Weights of a small transformer language model.
Size: 12 layers, width 512, 8 heads of 64, MLP 1728 GeGLU, vocabulary 16384, 61.2M parameters.
Architecture: RMSNorm before each block, rotary positions, no biases in attention or MLP, untied embeddings.
Training: a variant of Adam for these matrices, 631M tokens, 9630 steps.
Each number is 128 + 24 x the weight over its row's rms, rounded and kept within 0 to 255. Layers, rows and columns count from 0. Numbers have three digits each. The size before them is the row's rms in percent of the matrix's.

# layer 4 MLP down (transposed), 1728x512, rms 0.0399, rows 222-238, columns 0-127
098:099147127145059169108128156093165114117146128163139126114111117157146157110119165142131129138090084154100098133129097130106150096142138128114139123154154109129113126174166144089111121132111138126118088147070129134104136097127128087112127172141114166110127099113094134142107092129098116095163167128087120114099149107118112173156121097117140072147175085108112125117145116103126141141178
096:084104106136118128117087152103088148120116133128164146109165152159121131110131093114109117106113118132140128122103055132131116108119165172117122147170157098116150137111112092140087144130072138121163157167128095166125078123121124166136082148128110156133110090124126083104086129155156168111091114105149143115108171079121129106129139124109132136145133090129082110111133093153090142114125
101:126121141108138112138133155168147139161142154136090143140104129131130107103094134143129134124134112232136104108160116122147143119100153135122117145105121119082112134119136120178153160181118118132135135118036175099112134101125135124108132135111128084133126113123121113133156171092150128128148112048146134133130113105157149088135131114131119115136157145111109141139107102116153150133112
098:149121095120135157123156116152109102101120103105116091112090133121153113127129085106091173090082096039109125087116121141147144150145118152145127147185130121167129156109072092118150133135113083112154080102204115156138148109151112139154089155153133124096118104142157169129167113124125109133152113152111124129135154174123154138121087110099125127139118132141101120136125137105116151091123
097:173124154157086123135112103148110093162099099127106122118080172153096118112068136126097162129143118046104127127100137113126111125133129108098105118082106086154146098117133138126081131125179120073130086141226137143135128141137132116129153109108130126101140127175132136135151185088115134142155098128108130134110097130125109131091140157073174149115140131132114132130141107149100110111098
096:168112105119131144152155129151101169119129109150123140152121139115109137149147148148094121106126150203153091126106121126082139165129123153111141124135125153132116135147142164138126102136145145108157134141055141149128149131108126100187107139090122134113130163116129161145088125137102129094129139143176136164141124176092107137128130080091142158139131101106143128111105088096124114127132
103:157152099147092138088132154093100119137089148114120173092123141127130148148152070102131116088165151098101150135122137120173082117124125128098113116130163178133134122133073131069087138111141153147128157136122142130147116124105148125160103130128161100111122092157145088097090116169124100114156068157105119053154167121167111101123127102146131122102155118178103156140120141126126087171116
105:089094128129092136167126179117155121110139130089162152127114113161151176134154179109149145097103128098124112105110123142171170117115124134143141135112157147125104125135106134104130168114132155158148104107136139143111078162129175149167155123165135160135120124101157157147128134122128113124110147105124166136121161179135124134109122130133140102100175156121174136099116186132110145103162
097:110108148112109077101154107101146170131106116138128152138136172140131078141110108134112119103178127130116103109130138164090168153141137155126111120149125117141131118111094079168120146155145136124117101137107133137157158144132122122108149170155125077097104095131196136137110141173117156136129142067153125141116126171068087090138139151117139158146174114122112179111120111164121135111132
110:097093097164152131103140154094133125122115094105103132119131138166088133157070159162136139105123140183166184067131115127130140151120136118138127142137134082137082137166148128089119120104133168118126171113048117101129117137120129099118150129128131133147141151116119109127093110130130122130100154122130135129130101151117149146121145143123130121087160129183122097094132150085076133088142
107:161129123089099107098123132140111138071114135121155090074126132139140106106128134126107124135143062170165131151129111112121101119140091175151151169105125144128119096164135110155130104108151138142106100097076129132100112127150085092142158100137126119139140103111141157137136120110140119079139165112136119141128144147119113103130099144141121166121072165137116136131142068153119090101162
100:102113140102134125113137087173121112140130089123146083102171109088110146132116130155137141141112103101120073177123164154085173106126137149108144123157140141142103095105138117071103117132129156132109130131166143146114112129115155148115103133135127138067130116150131178123169129133091123141162106122160096130147133159153109118124121092137100124145157126088114144118112137114127133099117
104:124140158131160140136084107112156128105177134138128151120133194156141081119129180117088086100109113097112137151108135126136098080099154063104081176141150097157130101149136132145078123141134151138140146112112095128190091139151155088106156099119145096125135131120143092120128126125086143145117161136101140138175138130065115171149121107131089122144119145130098111133098127097115140140115
104:100152137132126140086116137100158153109126115097089095134116159145174148112155109133125138161159140131130164164145085147076113119115142083125137118115117152136172155099077112119117078126126118130139122089158133105131070133145141135123147152137147147120126133160138140113093117168159140142122142130155142161165142144088128128153109152134121103109086159161131147185115112121108126122150
114:128116118102168174106161109129140113114120128124153102116165074121118166121081114121140105111140127121166095081155102134126125094126122161090128094152121111148137098164156113119118122103109117148173186148140118122135094150118129121140156086180165085146138150145128134132085106134162140094121135156191159141110136144088108149133143140117107121106144150153145094115137179131180118140111
091:137110115131104128135096109143141101143111156133118132132168090150143113115152058142126091114134135169106145087099172179117080150112113085139164080135145147121108102128157119160115082054156125117148122154096122083141141146173098168103109122133141172155172092146127192105115162109126150097138138108144120105129096162136168152129116170167136127102130156134170122130175126146174097134094
103:115111165137140130115144133108160167149103097114138099111114073140138140167104079140120124115151130038114154123116142139140140137178126141114128098119116162135108126134118137143152085134103161141118135134214162162102130128116123144160137111066113079116091160079139146132106103177115157131106065123107156104137124146110146124149112159097099124148105166138113142144096168156128144171128
# layer 4 MLP gate, 1728x512, rms 0.0525, rows 223-239, columns 0-127
098:133135167141088160145152146136144109113106099101115084118105126110153104119143132082157153123119125143146138109128177128116129127144094093136086131118088144116115109141143122123144130107154150104126139096109157121123156152158126121162113099110167120125173162129114127107143133169085105175129127117189139144138132173129133060124133153115161119095121099159141121115153157106155147120137
099:093114114137104094121146161088126130129164133116093112160173126138098158179111129096095131138121137152106064093155117124131155128121138129136129153124130138120135109138152117125162123117163147169119135151117167129139138129115138125137100117155169111114118122154122118143157121169119101162135108126084150126147138115139097117176156157091153156150128137136104142186123140156147088097134
095:177121079122127153155136129119136153103104091118109105134146174140102124118139132150097131151110080147115152136126131127107137138120111098120091141142128083138139127122108127092149147131120129078123107114139091140166147098157078102159126139123122127094077088126130160120173121139143104147161127113137167160147125159143118127105127118111109127144157133127083115145160147124148183121089
095:145120101119147084081160097115138163121076121126154119101136107100112133116142167130120148126110139151081118116118099129162111134128151134136104134171108138114137155123125116131138090114139135093105186131119121116125140122150097129116098106119146098177127095142137113135152163144140099089124151113130127099114137134095102132075127159115137141118151136093086085124119096143100165130132
097:150176119072150108120147115127106137123169100154109149129133165103117134125122126168109138112094124152121124159157112120061111129153117107073108097151149131059115101146147103183141097159133169180133153160110146135155118142102177113128142106119113073122150157117138149129105138114149120115109124105148157105102114179156129151115080175120129129100172137101139132131102110176123125103151
105:143121117146085132159154103096088127114130152129139124117138108108101131133112125093148138063125156146110136127065139095128084125122126117163133127105094172113119138144134128110142144061094109114132174107080136182118092129112117091126174148115124116138123164150165141164126138159140134133148138132143141093156168150116080134157121162110137141077169116130141134107153108140150098144119
102:118135069120138100110106134107120134137152144081115167130122144147137101111136156109152139115100074154128121117116123102115079132120137123117095135136148124121148131120132136123132127095117135135136126154109149161116097103141167109132084116130110131129108123148124137137109141164103141112140124133147138150143115119168106109145117136161134120138150157140099111140107134139122152122109
097:149113102138139136113161178155075112139135141160178126098100146134138092117103150133140153113129119142101138135124123108146090114118148121146156112132091144107109128131148159136175100102123148149168113091133124122139148121130109107096137151153115099153147137126137113077137130121173140103133153154136118140095098118142139129095145164165092161154147116113133049130102119136145131106098
108:131170119167142100145127162087130135142105116130108161163155142164132119124130144100138138165105171139093143113126133094134105144163124120135148097126153143120120136062136112069140168116129164150098180081102129127124118116144088078108149199071110132155101138142113152093112118135137095138151140102116130113153108108171070119108110161136153143125156157164126126116118099158129111113119
105:094141116144092076130092126134119132115134160117133152104100160126135156088121113149156141081109102135161152126124161132145150127093135113157108086160100135139131089176135092122153114098088156162155159117106137134113103114155158116138165149143110088125099121121049108131124144102148103128149124139129158104094107067121071129142170119137157115118152150100133152139126153150064147114099
100:105146135097092114147161132078059131164128180138130100126094092146112146136137142066131131132114116153134096135123134087127145147091175145117097159138114159116083148179155108129148088075119121109093125176098107141147147118143106106160119095149129146139168103122121131077123146141109140093121168135155147056134075120148133154145107129162114061119143144122121117132171133157148150143137
104:122115103155133118130124104129155146146136149116149124162139074128127141147138150091144123095125103130142079145102134075168180165100124113125113106111100142095138118118131134157168119120098134103095120145113124142148130142161147102115158159128160118146108109131133106095120150143098121100108166133140139150108127095123100115107159107148145120091159108114149130132108123139145130136126
100:099094129112091158156185145120077119123145120163138173115083113153112091167111132107148122144082152161132105094176162126171114150105154137086106102155089092105153128147148126128152112123136094124144159110105146129177138123144134107127133095149138148138167084107099109150124121112139102128111145141131097123131137157136099126091131156138114153138113110151127097124115155157150172093161
108:115143131146176099130126152102133149120146125137089091103138187108101129119128116108116114120160085185110095095101090111125128095170131110128125145155140171058104138083139094110157160138094145115092174130068152135167112150146138086067098144099157105147119148138126080124150126192134118123171151148083152070165173105146104124138138109139109126122129155129087107157142106113127125107110
098:106129146122106122098143147141136108116081153129128162127090121105161144130131141140174109137168137137089153110133146131092114145140166118132127068069142140119136147096160133174158131103111132124110149095143153124111148118149115115115117135151116147130122096154153107122151156134102130168138144113074114146095076154088137150091124132118132091129173093123117173154150128148079135110146
104:108113094107091086156139107129112121129133166147134166118121128135111139192161163095131120108090162126107150128122122123144086119161133121146147158170084131097148141122113176148088144116140160108126172116104160128104094158139116138146118124143115118169093154137120128093129117079151157113142109146145098120171141103123156134095093106124127146089176128135093107148119154106098112156121
105:094133136112165123122129107080134138128118129133137143110133115103108107152157133134124147161157130149185124082156098132145143142146117092107124114129131106085137110118090147206120151122135138117116159130127165124118101145188125121148090148145167119142121123126104190143107132124151123123119126176114104133130151129101131097121127133127139157107136148147094132088113138131103154125084
# layer 4 MLP up, 1728x512, rms 0.0539, rows 223-239, columns 0-127
095:169141128115133141123180157134103115117130093138131108126126134103171114110122106162141139156167136108137128113143109156156136134148096131132139123164124133127103151113117166134110128126142145122126154068130159114118124147115090138157112140125106104114106102132137125145139165162104122094147110083145105142125111123123166118118122104156162108102092055099155121133156127126138176095142
103:123115132170100133103133113170146084100121079143134134079113114121167161111140114114144111149105074120130192161132129162143128079118083129108092136117158100123095149109114163096140109147122118135125066100109112188155116146114139150136140167142136172123123156131131111128102120118114138105082131141125173114109156137119144120088143120153078099154142123123148118175131109124140141103142
094:143125145120098146164106143138117150133116104133112129154149119153115131135170108072100142114143116132118130170136105141126112150128122129074114145104157123154115062115133140086142151094142121135150114097106118140158107133151131109147136110084120101149093092125114087140109125083147089128112143152139141062128099119128152096144140114110116151141157129129121115086146145151099149141151
095:129161142118096175137115114173128190150114098128158164125136147135115106128132092141089128104092156111125167076140099150137126148132152105134154153109182134123098143100127139149123113172127139125147133138148136107133079145136104108117099121099109169149152112094107129152128158134143115157123126164114137149133047140141112136112139133115148125103184143103110160149141157144114122152133
095:190111129170147137118092117147149132136117142178098116140129117128111112172156125135158086171143145117183163108099122188121132125110144138122125111129148139126186139141103080160105155129152158155103117122104126123117144119117113181141129144165144099108144161112131111125170103089126155108131126104082128138097132149113116126195155121146132103110116132111128112146117123092103128106181
102:103134107156121100128136143163149106148090103103111122063111102167145112126112158127178132129147060170106140137146170113074097103118089114130118103110101098143147127139137132125108107098132133105125124118119120176120106150154156146154099097127112103126146070122156101104165142139111141080132152135115124159097103099125129162116085108107119107155167131150145106132139098155152167123127
107:190106112122125128105149098151146109074152132121133098130121103137104122123138112183141116128121138129079073100086109088145111130090106091099105091136135114152116111121081131117149122121125123124133122111104180158135107134114115126126100142142074098137142164126145122087151151127116131126149133119095062158188155160113134131099111091101138126169135134107136129115108168088113114097148
097:128142150127146121122172135171121122115150148166163103124137113138135093105142124144161110129114159095093148147166154164162135150159147047101125163144129098133132136109173154145116151114164128129103140065138157112133173085133142109120127141110134092148164142136119150110115159093135126130150120182138090157135088108160169128133118106118160093158144138103119153129116161104140151106078
114:132126116126088158124179109108131116123156130131143131119144141129133132129136169133131113107171161109190125132103136122113161096133117131144182097095114126132139171139118127169122112145164107120107120109138123116116137148135159192134072110163147093142142177107163116123121161125141106135170124162129107147104116172134154110152127124128126135122082080161120129119106163111132129195149
104:147122165136159126126144104116128161180131173113146127139102106110125128139099137152127116129144130118126119117100125136130140097133125125121111156106123173134118144137127153127109118146097121091146117148138092097115127149136105119188136157101141127138119125099140091143093137140095161092147104107099131141154105110125147141095134132147091118111105159153127115126107115110122177138107
102:130155167126126131123126122160126144127125138122154103159096100112130109144117155117123096132127116131144132139155107150149143151127128138141170192115117126144126146190138123137134129137135104093116173093121114176134098134145124089100115131134150184107095098103131110144137171140130127124153139144165108136126124138132143117126134121151110112156105183117105139130143138133083143125175
100:146115150110072148089131133133137095100121090116163149143164160086111157128125143178135120125151146120107126157152096131156138150136097118161089129105099142126126124132114185136157142134166141120142132098139120114129133149142108118121118140147146135113159158085106097163169138139105109147120106128094108073103147163094117107137163148150115122066142167090134093156092139134147118118118
103:095102141106099135124195126111090154081135129193150122129124123155119161144095116128116143131143146142116100141156110130172137179137132091097131117115092105126101091148128108103152138130108098131143059119109128088148145154105139152104153143108163136107160098131104085160111141160144134126144127135157120122137080190136127158151160138127116149144130136148148152117129079134158124125173
112:136172144093145128110132110162123085132094119101175114071173128102088163143096111136154135113125148147097098111138093110113118109152157143153138110131121141157138143132135127171119109155083160119107170078111151167120079162138148158136104133098128049139087145109159135118157114125174170104139128131100109127165153152096089111185154114078106124140153174122136127129132131116135148150104
089:142104065141136140150153127103083192094154117124139099087125143100118113137119144122157168125116119148117114191130129096163132098118116154140085130110109081124125155138095096113129182188125134112143126107101129152167124136130123105139147140126119114118121184097134073157088118122135102146127133126137102121131156131150095102162107118115168174106117110135126133147115113141112127109170
100:133120110168100088142140110142120109128119115105091119142126174146090138126141107132093157106142150146089101127135141095096127138136122131164085137122113134100116095100140123099128098140140151142120135136164164110139161149172125104159134100116121120100160153113158165128133095080140141144142109148084103029107107139144123130113099153132131144110103121095111134118134114147137111120112
101:154118138117188129149150123148035100202143144082132110118122166138144120139093103107108124145088099147115140115099121137158124164118140195150126123134143111124165133126142129138119139145141163145153166158115102163130118124167170090096192121119112103151123128126146128151159107146133125178119155156153122108104141114145107128117139127118112144104069145183129109153109100159118143081142